{"norm_place": "pre", "rope_base": 10000.0, "rope_fraction": 0.25, "parallel_block": true, "init_std_down": 0.0, "lr_head": 0.0141, "dataset": "wikipedia_en"}
Each number is 128 + 32 x the weight over its row's rms, rounded and kept within 0 to 255. Layers, rows and columns count from 0. Numbers have three digits each. The size before them is the row's rms in percent of the matrix's.

# layer 3 MLP down (transposed), 2560x640, rms 0.0612, rows 2332-2372, columns 80-159
097:126094105076109077089124153116109089177165147100173136082128102096128121188146120171127143174093100162129160116108176094129144084114141132105131076114070100138171122117104124112118098112148170071150123122150107110154088093101121123178099140
090:121118110166176120121091155096155138092119081175144065146132149177188148162078078166118167130161065121136090132162131141195059120160103175106071184166103125191153141135135124115167110152111121146099069115163126241134133137178104187151169104
095:107118120087167114138129118130067134117092120100116137144169122140141143140137104148114133189175085166124144131116138131167120133090139140110129174083118121130190114097081133171100123144093131159092109161127101115109125136103083110161084142
098:100150105125115165104111118123127123098126107161130145118214063182178100149164108146144182110124098134148139104100161102147081100141119123053099165059143092143142118085124076127081072167086135165148094117123089155115118107102132115116133153
104:149153099112107161121132085144109115153152120114135179133177131143152141099043023153123156127092096081145162117144116155120136101072134173137142119103166176131131084085102140095140123125105185146215128134084081065128088117146093102138129183
101:111103092145119185104174189129086071108158082166129125120159151084130127081113134152095133110095107117141187151104139180121112160101132125168074057110143117160123078132051132121114151117115153130153102166114095160183141153144210070159101148
104:131105144122116136073137086183120110075148187169110154130110197105162150154146121141138113193113157160150173097141216109076170182098119118171088123178087161157179109187145095143122053062082100146090114198095146071116163156145193132158101163
104:100121050195127152111077122120129071181176141133067123135130161176154085110156092124178113070097099123130104121100147134094161147126164144097152161179159122091097147131066083151159119141132114153074121118117111162142129144161097216149135102
104:117157113158082094165113164189075127185132155108110173107023141125184134104118126220082093124120134153086110093110093146126190099131126106128129189075125185098140122165090176155160132131126152139142119122090161086128160124161091125109163176
096:085153140019157146194122112124115076142130110106135098150114123107113152200123155106112174119087106199099143123167121123104071120136130108132092110161115136162093156140165114135137094203074111146117149076106122102168148154198108153090149121
098:150086111067133159151109166083109103104107043100136107127160167169115134143107176128159137202189090097130062130145095199134112067169084104119081082117130164141175131112138108069162118127112168166091124132134145127141141121125198086051145129
108:177157176078094190171140149122129190136163185116115186110075059099108098104104148052074105128161145074148157128149141144174128147082078029106083105147128131168132118151177123050091134191086153123107182096120104117086100165129096122140114129
107:121102070097151139112130093118147161162162145086175155161143138174113162095107167149164170168175093121127150117078139134143090123119146148121217139059092145099145098086100157147134155140142140161198138072115130173197166124167112108114120114
100:127118140113213112108145136103146123122126093098099062106132160092104093177149224098110182146132034123159096134152103165129142124112138144106097088171138116111126120114096150078153117093139126137080109130091175082130126097091142121122108138
103:108159145109155105128112152160145127157144148148115114152128167123092096073143153156166153148106100114164155157178120114113143145121156147129170122138158178140106142141083123128126123079154121146156094150111135119139120144182143078171147107
101:155075116184091092125081155124176126127078159087123183126126096120129138087176131150115099096125138146180176123150123131119184125063188152127166142144096073068134126167111117217132092131126139119165151115188135139179124144151158151144144120
098:081177123148078090060124199154122065146140174130131138097165170121125093102102137093133141120092158125115159118115166119149112106111167122130159113107184112163160117144128094192100164155146108157120113128124100127164097167127051135108180100
109:063160137131090144168127111140088182094134101142179119144102138175114190065122122156172084152145114091173087114128102086111113134111097152145096157135155124156148081128126150122165103130101109108108080197121093121128122113121168147118165110
096:144090130176146169156121109138144141081145125132138080162063126147055136154165163132102162137178107137130179121099171155123113142107160127128158101160101121125108150149170177132157144174075150173124127132149100138105168121190130115119083160
099:125135151112158150106142078110109120159149111130150136163076127156108127089074187182216079105127176156155107178134125143141120071151114132171192115081134060130200139108104096136102095117113133086159161164200127172079160109128132083112111126
098:133122182159123189117129096165093113051149131158093119142171119102119138107066143168141156096125111161182180107140149133094156097125185131142052120180136130090140159118192111089153132099117125092129125181087135156144125124110111095118107092
103:175158126147122138098119141179180112108114168111187128199154087163099158143181129152114166154134091169175131171131233139155143154116123134178119158153090114091207108100097135125101145208095097109145144084155163145133082132172112167130114113
097:110130191180130158170081159114112113127129061168186146105130097123173129146118135134072125155107140095078066150122078137076131137134110129058127173165127145144132115132122188160106167134048162150092178167118108185130132065192141132153104125
100:142150123107122178138141085103091155115144093115143122150132136166091154152144161065109125070179134103160179163117131119157142114159147158135231123141140112133075073099103097112120194155143141140144139083103148161123165116148080131164046043
104:129119148163102110166147074076123121112154075104118100092090125190090141182123120119152132139125149128118115109082130126083123103152103167138176152151169113138101102111164113114115125123127161093078168143141179143114141140147149094100137138
100:120101114123145095112155180141146113117118120132085150146095110082075105195188161108127127139157163089138135116142094169162127132122068124098084113163142111181133095096110142113110162115138174125071162170124092121128113169102135088127188133
108:156124191074111095136138077184105031143162145152142160103165132103161099095130127082097091142139098124157136145097123167158117113147113116104100179124134092095156123189141141128108182120166136075092122107163113112085155160173098055100158148
094:067154074152062130160209140155111129115116107173151159064102130207140098123067165154177124120136135185163175140138107098110170131044094101117107110106179072162174105180113129130113165055135150118113137121108207132098125111142177115170147138
094:155066198076119130090156110128147105099134107090119163168145091146167117105098121139113088108152178161103062090116164118116115109098184149106137195090120117121074126128089127162080114111073154177153119113116163094179133108152104114149163138
100:089132110154123119104095105120129115108164154152072104102161108134065118129140140159104101071115109132136140145137033162126114170163156172115148102130150154081082102154197111129157093131118126086153160177090148156158151114120171133089108133
094:168136122132168129162104096108104136089056145145175115104132152142124103138121132165080082137144098113122080126132148140137149035136191130101111098116149131155102141146058148113078132145200115119146111115091146137126159172117139124091173147
094:144118192103155071170149080153127103191088132154106088106137080130102145090049113143148164196137063136086171125139162108137138057155140148131133110109132130142062115120116093084144115161122106093107157098141086123098123060140074154114069151
106:127113123112088116096133160109159121090128172184148158091141118116124059121183116165109152135128107089139091111139096119130059157113106067087159153179129134097129123133115073126126053191113153141111130103154110119084148129097116088148154101
093:118119217142157134110095090159103095106134078178152222128135093190125114127095107189128138097125103118165130169122103094078138124100195130111120144139225102188146136073168121083154141174168128172162056121136133202148148108128148121131115144
101:144118119118174141217150107137074164118151133137085114123122126087112070148090180136081167078163149144143130077149149173155174113149172149111084159146140121133099188114169139115134126194088109134157117088109166115193167139142089123113134117
098:097178099180132084167145111190116178139115078112109117135125102125090072134180135107148153115144129137172176127174141119144128148058172151138097115082125097090141129163172107083157139099103089167144111152138117145106158116138142168170130120
106:119111148084141131116117068154049101099057167125130124146128084145154167129044114212157151139092096112148143133168135158101108152134084082058088154129096137129138099109112165114155081088162121116179088135135113146063161083141162139187128140
102:149141126109076149142132136163115155121111182122136170103134161144138077123205112134129142210113137128123109185123104154119146139099121125099184141131078174178108121093114085105171151110141142142112146130115084221149111135155204161145121102
100:117168116107103118025068141133181118186104134136077093122048171195092158184218135111118156113059111157066163171149121083168131100098159090125154133175167086105109154159119148190118119101125113142106139156139088170113142117095176089125108068
096:103129171173113122154089097165105135158086172148143149142095139122149147115109161103111167084147155083090169153119137164146154135138136087174086125133095170083102135163108156073124124159082115123150140142121103116127143183115098123140086170
098:129128111088086150184154116137215169100090137146158181088102108128141151190139140092068201109169087102148145102127102131083071136110192123130031129194181104170133172092175124118126158139130176128099134088152144092151155178134110109100119219
# layer 3 MLP up, 2560x640, rms 0.0631, rows 2333-2372, columns 80-159
092:108039118092173128117130106107132137144130128119088202048172188143110123168130194176071160102148159192181102094114117107124175106121096130147094151167088135115155219114171159112098135112130091130140081152141107172154098113163198119136131211
100:092109150174082127072098116159070120183134071131152102147157140164088116076130121182101066126151141136030152142153117147114145080147157108146123127129154100131125112177132104049135152107155087102112170172133101139114119129127068165127123076
106:098097071135112107072049166142137160122179182122089078065127115161173130072152174108134131138128156169161084100140152158208110099134150144130149102165083094118135134150149111120104150216143094124097145186144174098121103075097156125102117160
092:129102107152145123192177139128093184212175104087127155134056144137133125116152168117131129144127144126107073136094151161133140110104124146104095120147146152128202124076140078106115151155144165155142154095176120144090127120088184122138109138
100:136122156141157079118099087118078156144161102118204141127161119089147138113136107122049107034115124173038118135164075124154167134110110125035167058109090138148111122103083135118157189114097108120177150132116075136170130126141088129121133132
100:101122129133140187113124127166142168142099181167138090188172147123110147174166177109106111168159152130177129150107095144139071157108089095083137127163149066155128174097150114176114117167105148155093118104133145095128137128092132089112136083
100:102085150178166076133108072114175132099108150127112106200175100161107069115182067159142111110126140159129109099090107141136140110089108122111129134109140167111121132115120049127101090208133110147158113090027140112107105080194152187136174073
095:160112135132132097107108071194131147149091150118110089072074118076113174143138163094120080104115137162127084116123150104089150144116133150144162117134064123159150118148099097117144163120157044122102183190050125148152133140173096111133025149
104:141118121150128107105123108131129121144201082107091114113174162095103115157147162109143082158092111082103172138142140126148167142070217126136153127137140070057142104112105102161105126116098109094147102081119146203136131120091132148211120098
096:110073152136111187131121085100112178053127133139183093106094133118165119095180146129121089195117155168140065055099078160088191132130110163097114142178141106127129103149161117093159135153139183102141139151112127136123085113183158103114098113
116:157130149164169152118118114133180095094159092164197137191088107136143120030192069165123128132167142106072122114160153137148193178148117090073166158192185087177135151176134146090097159144130107145163108160152095137178108165102147068065144101
115:139172122128075144148130183107144179162096091126155080146128125154081137124106161079140157121068118124175111113180180110105132110155139180101092165066090133094111139134117096136161104132137052117122154119096111108131130147086062139079122176
092:128110104121154156178171132138079077148117152082096033133053169138079157088146149126165164174132109147168182141128131123133135104164143166153149094130180062155088110126122166109136110137136173127098124115176171167101076096121097133127121089
102:168113110111125143152089122121096099173117088124130136098138142131089176109155173101123093112085121085104131183126142138157131130181171176168125140112171126169112146120091135108120144093099151193089106153110104091057129163102116126126085191
102:067162130152141133142108122115109164167127145178099105149119125146179105177127098105098049098117141127110100140150126064129135101087131147148130151145175097110054183108132136123118147103085142153195118087141089136130110109111148087115171129
101:089136168061121169131164148100109147132077102140158095115079144133074104159113176153071172169107126134105167170138080077103124096120121176071116113130121174147132110139148128109117093115025171173134182104069070174106144133148125097130151153
112:157124133099138102095149164117127155143121185139100145146130180132119159129110112173138168113106178091125098097125057084153110157100100157104104150146092129132134081159159111144141153149091199152116119107159110099088128092106140215121116137
094:156126145087167140153140160136110064111104153133095158111113091118169147156130129176120133101060092108167077140085108121084181126145131083158136111133134145168196120164132187192148175141114178141057155096120127134135190115132122060140063107
092:115143163081082075146104083114088120135141135101131145157108168151126103109073121136088127123085100144118100065090139103062119063109132105110176081109142139153076075052121124179101156128073131114086120161108085176126168079072155143136108139
099:137132106123077110146158128174106170092163119144127119162102151160149039128163105150082166126167175139162116082142119134136184036151131105101152130150102175184110128093102119073132105145109175101103130180123164118162096161118120063084119124
104:100148169114165084136143109137125132149097106082155099121108108090110121120117112108105089117116124157130174182117178156117142131117127118128124139152073124076118163140143085122129173212147118103140127107160091081127126131130145102154150133
091:078085159079105112125173113092165125169083157175144158139092108109114142126096130103123130149124158122116083112124145152186136101146181098096171099136116105109104135074174149152105133128162140158161144109088108102110124148073164084148150143
093:105111147152089100126099113072090081100108158139127125118143102077125187168147074168130137081144080127137162122127086144193115148118076095118151152150059047101198107109160189112164100128126113140119165091141127103140091164113169185128122136
101:108163092137138188078167143118157164139145139104092098153118087132184095164167152197142101119121112124128104169127136135143133103129205186178181148175135088185127095136123128176094120061198128123153155111125089131143124126083119145114109121
101:121116068070103172099123136145067151142133172094171139122155123194169148097120069158138129152159176104181187124071112142068150171152080154152202048122122156175132132137141117156183094141159129092164160127157131067112104082111140116158092111
103:138097141132126136103185139092128127120114180170083095100118116096151116127088122156103090110158129130118111138149122092083179147172129108124173070107169159120071135123096127160143133136118140143107119167078101135141097188089126144099122141
103:080108116074076141141129126094152097153032107140086127146144088135132145152136160113130129123105103134153126092155104148137125091064088111094142109162088108182152110134140087213133136165092140133171113118173166089138126114104077141085099111
088:131207128132154140154127122159117089138193200093133068141091149085156110166064164092167124136139124114134039123115153109194163118136148130138122136091099116066124117135171120175151182130111126128120131161173127090160170061172149169130124114
097:121147172128076104111077149091082162188131112128115130089104115115104082108151141169136162102140123131057149148119117220119099153120115174123151119107116123134103110128058127150120131193145146089076134129121128146151230137139094133161102117
091:081058092141113106193110122082137064072137162104113124113122124096108129160115125146068116092172127169132199102085085126137116125134168138106149143129073108126188214139091081131168163118125158142138184190199151077153114070085093174080125144
085:141084103067158107115130088164151119091108091093125154152140091124133146134149162141155196125104145106116110070091106121072104088123092141151190115108185144057094105149136115129166073085156106108136138160120115138157104133160070174048157095
100:118146139126116153125132140113110141144072116159115133204081111087140105099147065135104113116066128190158153165141110145108133090157138127181201114120181174074148077144150127126164147167117072189131110126066126078087121126180121070134098152
099:179148158154127136106063113127147140173118133115074189130128146144132163060191137141159103132180153153136138146081126123148150107069099122113145123091128135180119143128116169204131134112097164171092009105107161115110175196103204090162130134
104:112151131143058125119126130161181113124123086105120118144108067130163099061136154138138116131101112141156117139149173112110123147136051138093137113143162098088110195149112133129111167142146120102110145104155183125204128176103089129161130077
107:139093155116166188101064140121137032039103128146123100071090124089117107076125161097128178153183125163102144123107106128135133134096094118120125175124149138102105108090106158172079153160100084165084170140141128134075107034145105114117079083
100:163117145174165088186102118184108159137082158102138115156188111137168107128091160151137134150110149111124121123099142119135176154073112139107177173169082077121081149122145121071160106135188124149207106093143149099080135158088165138191114130
096:194127067111111120134140163136097184180147128105118089149165143142161151177065157179141127106115096139108192178137104128215126111126141107189140133087181165135138062105132044107133179085088123097112089167158095162119159154122139088172146110
104:131188132118204155103109114092082117144080126110122071140191168125118118105144073152095146155163124132130175172187137147154189067132101155121098135153128085140170057145101077133205112114145119225182137110142106135150106098105152155114107131
099:174079161122089164134090159155142138179064144128161106156087195140161123085137155130155084143103201058091190141131067083149155064119114143129132119109108158132121105120137103124139093169129128107072130129125189150110169184165147123134090102
107:116144110123114144106145113159095160132179128126138093146143129151111125166161167154084133106133138133208185087092169140092114138110098152118146125118105108190140113072055175131133147149117088173116081151159111118181098091098134109134028093